From a checkpoint of a small transformer trained on Wikipedia.
Size: width 192, 6 heads of 32, MLP 768 tanh GELU, 4.99M parameters.
Architecture: LayerNorm before each block, learned positions, biases, tied embeddings.
Training: a variant of Adam for these matrices, 148M tokens, 9021 steps.
Each number is 128 + 24 x the weight over its row's rms, rounded and kept within 0 to 255. Layers, rows and columns count from 0. The size above them is the row's rms in percent of the matrix's.

# layer 3 attention query, 192x192, rms 0.0647, rows 0-20, columns 64-127
size [ 93  91  91  96  93  99  80  76  98  89 108  85  98 101  97 101  84 110 101 104 103]
[[135 118 132 145 153 142 121 101 112 155 134 102 102 123 103 132 136 128  90 141 127 119 123 102 140 120 135 105 120 107  92 145 152 126 186 137 163 134  95 132 149 153  93 132 127 130 109 126 142 138 109 138 108 143 112 117 117 124 128 127 138 126 163 131]
 [118 155 112 153 133 154 140 121 168 109 138 121  83 157 141 124 139  98 174 150 145 154  92 119 129 132  90 117  95 124 145 155 113 165 102 148 118 131 123 144 115 109 137 148 155 114 133 109 109 149 118 103 138 115 131 126 153 136 115 141 152 162 128 117]
 [159 132 156 125 143 110 130 130 119 142  87 144 117 151 146 129 102 111 107  77 120 123 105 110 136  81 130 103 104 142 110 109 131 142 141 107 131 181 112 154 139 144 103 124 122 131 158 135 149 116 111 143 138 113 146 130 108 118 125 129  73 107 104 175]
 [ 98 153 138 145 120 105 119 123 117 115 126 118 131 122 141 135 127 107 120  76 146 115 133 170  89 113 133 135 127 109 154 124 148 150 121 148  90 100 151 116  91 164 145 102  56 113 118 119 101 141 122 125  67 176 130  92 163  96 137 109 114 103 109 163]
 [154 113 129 155 132 139 135 129 103 145 119 138 135  99 133 115 193 153 118  87 113 131 146 115 148  94 150 120 126 121  81 106 143 118 127 105 140  93 116 115 132 121 135 152 132 134  97 175 120 132 149 119 126 120 140 170 135 123  97 104 119 148 133 162]
 [140 141 144 140 145 118 103 122  92 139 132 143 112 141  75 132  93 107 121 149  94 118 114  90 156 116 151  76 141 144  83 115 140  99 147 129 166 132 105 130 140 180  97 105 129 118 123 126 135 134 141 125 145 152 110 134 118 130 115 115 109 118 152 161]
 [107 156 117 143 169  87 149 125 105 133 146 110 135 125 149 132  99 123 117 126 135 122 121 157 114 158 140 125 175 129 130 126  67 145 165 121  80 123 144 110  90 146 137 134  56 133 112 142 120 130 119 127  99 141 120 106 152 159 150  96  93 121 112 152]
 [100 134 110 160 113 169 131  76 149 124 132 123 111  99 130 102 146 136 118 117 151 159  93 137  98 103 159 104 137 148 130 142 146 111 127 168 133 149 110 119 133 121 136 134 112 110  95 117 115 156 132 143 103 144 145 136 140  94 108 177 134 105 142 157]
 [156 100 140 111 101 130  82 145 106 136  80 112 191 146 102 134 135 148 148 136 132 113 170 110 142 124 150 140 152 151 107 129 141  90 151  78 137 136 128  98 150 113 117 104 156 157 141 124 132 106 146 144 185 148 113 175 112 155 123 154  99 138 145 110]
 [137 112 116 111  92 119 134 127 132 110 155 125  98 114 109 140  78 148 121 168 126 111 135 108 148 182 121 130 147 118 110 123  97  76 100 148 160 116 155 120 158 150 139 146 135 135  73 133 116 123 164 116 127 146 120 148 118 165 129 105 120 132 157  66]
 [148 132 157 110 128 140  94 119 141 136  99 137 138 112 102 125 162 131  98 131 115 100 169 122 141 118 170  96 160 124  71  99 172 108 103 137 159 143 102 132 135 158 112 110 131 120 128 126 106 127 128 108 128 170 170 167 122  92  95 120 151 150 110 146]
 [146 115 122 137 128 169 106  98 112 154 116 144 146 109 148 127 161 154 162 152 149 143  95 134  89 100 159 126 158 158  79 152 105 140 153 125 136 114 103 111 119  98 156 108 118 136 126 137 126 143 117 142 138 156 113 181 143 164 108 165 154 109 113 155]
 [122 132 135 161 149  99 153 123 107 107 110 108 106 120 103 158  70 118 141  92 142 142 158 149 151 157 160 135 132 131 158 154  75 108 131 111  94 105 137 109  86 146 157 117 100 126  97 151  96 111 146 140 111 140 128  91 147 163 148 126  85 108 124 142]
 [146 145 134 149 147 160 149  96 152 163 115 132 104 121 128 102 141 137 129 150 120 125  86 115 117 111 164  95 138 132  92 123 159 133 122 174 142 138  70 127 151 164 120 131 123  78 121 118 142 175 112 104 105 146 137 132 120  99  98 142 165 121 133 148]
 [118 123 118 116 129 121 131 117 125 119  89 175 179 139 109 102 134 110 153 127 115 120 142 146  94 111 141  89 118 151 116 124 151 101  98 137  87 142 130 109 112 103 122 107 106 122 145 143 120  98 127 145 136 146 134 142 145 115  89  94 160 182 146 121]
 [135 117 121 121 137 165 111 134 146 148 121  91 160 137 132 133 219 158 128 189 137 137 165  99 150  94 139 129 138 111 111 125 163 149 148 103 172 112  88 144 156 147 130 146 151 136 139 113 153 162 114 111 135 113 130 134 106  64 103 165 191 127 107 123]
 [110 141 106 122 124 147 118 127 162  92 152 105  89 124 127 146 106 110 141 165 123 172 114 128 150 149 101  91 101 116 165 126 148 138  91 167 150 152 134 141 127 156 120 129 158 120 115 113 132 128 157 121 138 102 157 112 165  70 135 149 150 136 139 127]
 [116 158 101 134 128 131 132 140 106 119 130 103 139 164 159 125 151 101 147  99 144 134  93 171 107 137  98 159 113 114 169 146  93 154 115 114  78 112 139 109 118 116 158 117 123 133 142 145 126 145 132 101 151 119 112 111 143 122 133 149 139 120 130 159]
 [137 149 145  97 118 143 111 133 110 121 102 146 119 134 162 122 172 115 125  63 157 130  61 150  94  81 150 124 127 123 117  85 164 124  61 140 129 133 134 117 129 162 132  98 114 122 126 138 107 133 144  98  97 160 118 148 137 128 126 101 108 119 127 161]
 [130 129 129 117 113  94 109 157 121 107 112 124 145 137 133 141 130 133 131 104 135 114 173 131 131 132 104 164 134 141 151 117  90 112 112  69 104 131 195 116 118 100 144 111 128 171 135 136 116  84 139 152 167 109 127 134 146 158 151 129  95 135 132 111]
 [111 140 139 111 103 138 126 134 140 113 158 132 128 104 139 148 104 133 134 110 150 134 133 152 103 162 112 142 158 106 165 140 146  92 100 166  88 139 150 111 103 107 137 150 150 142 105 127 113 159 158 107 117 125 118  96 149 169 165  73 118 134 128  97]]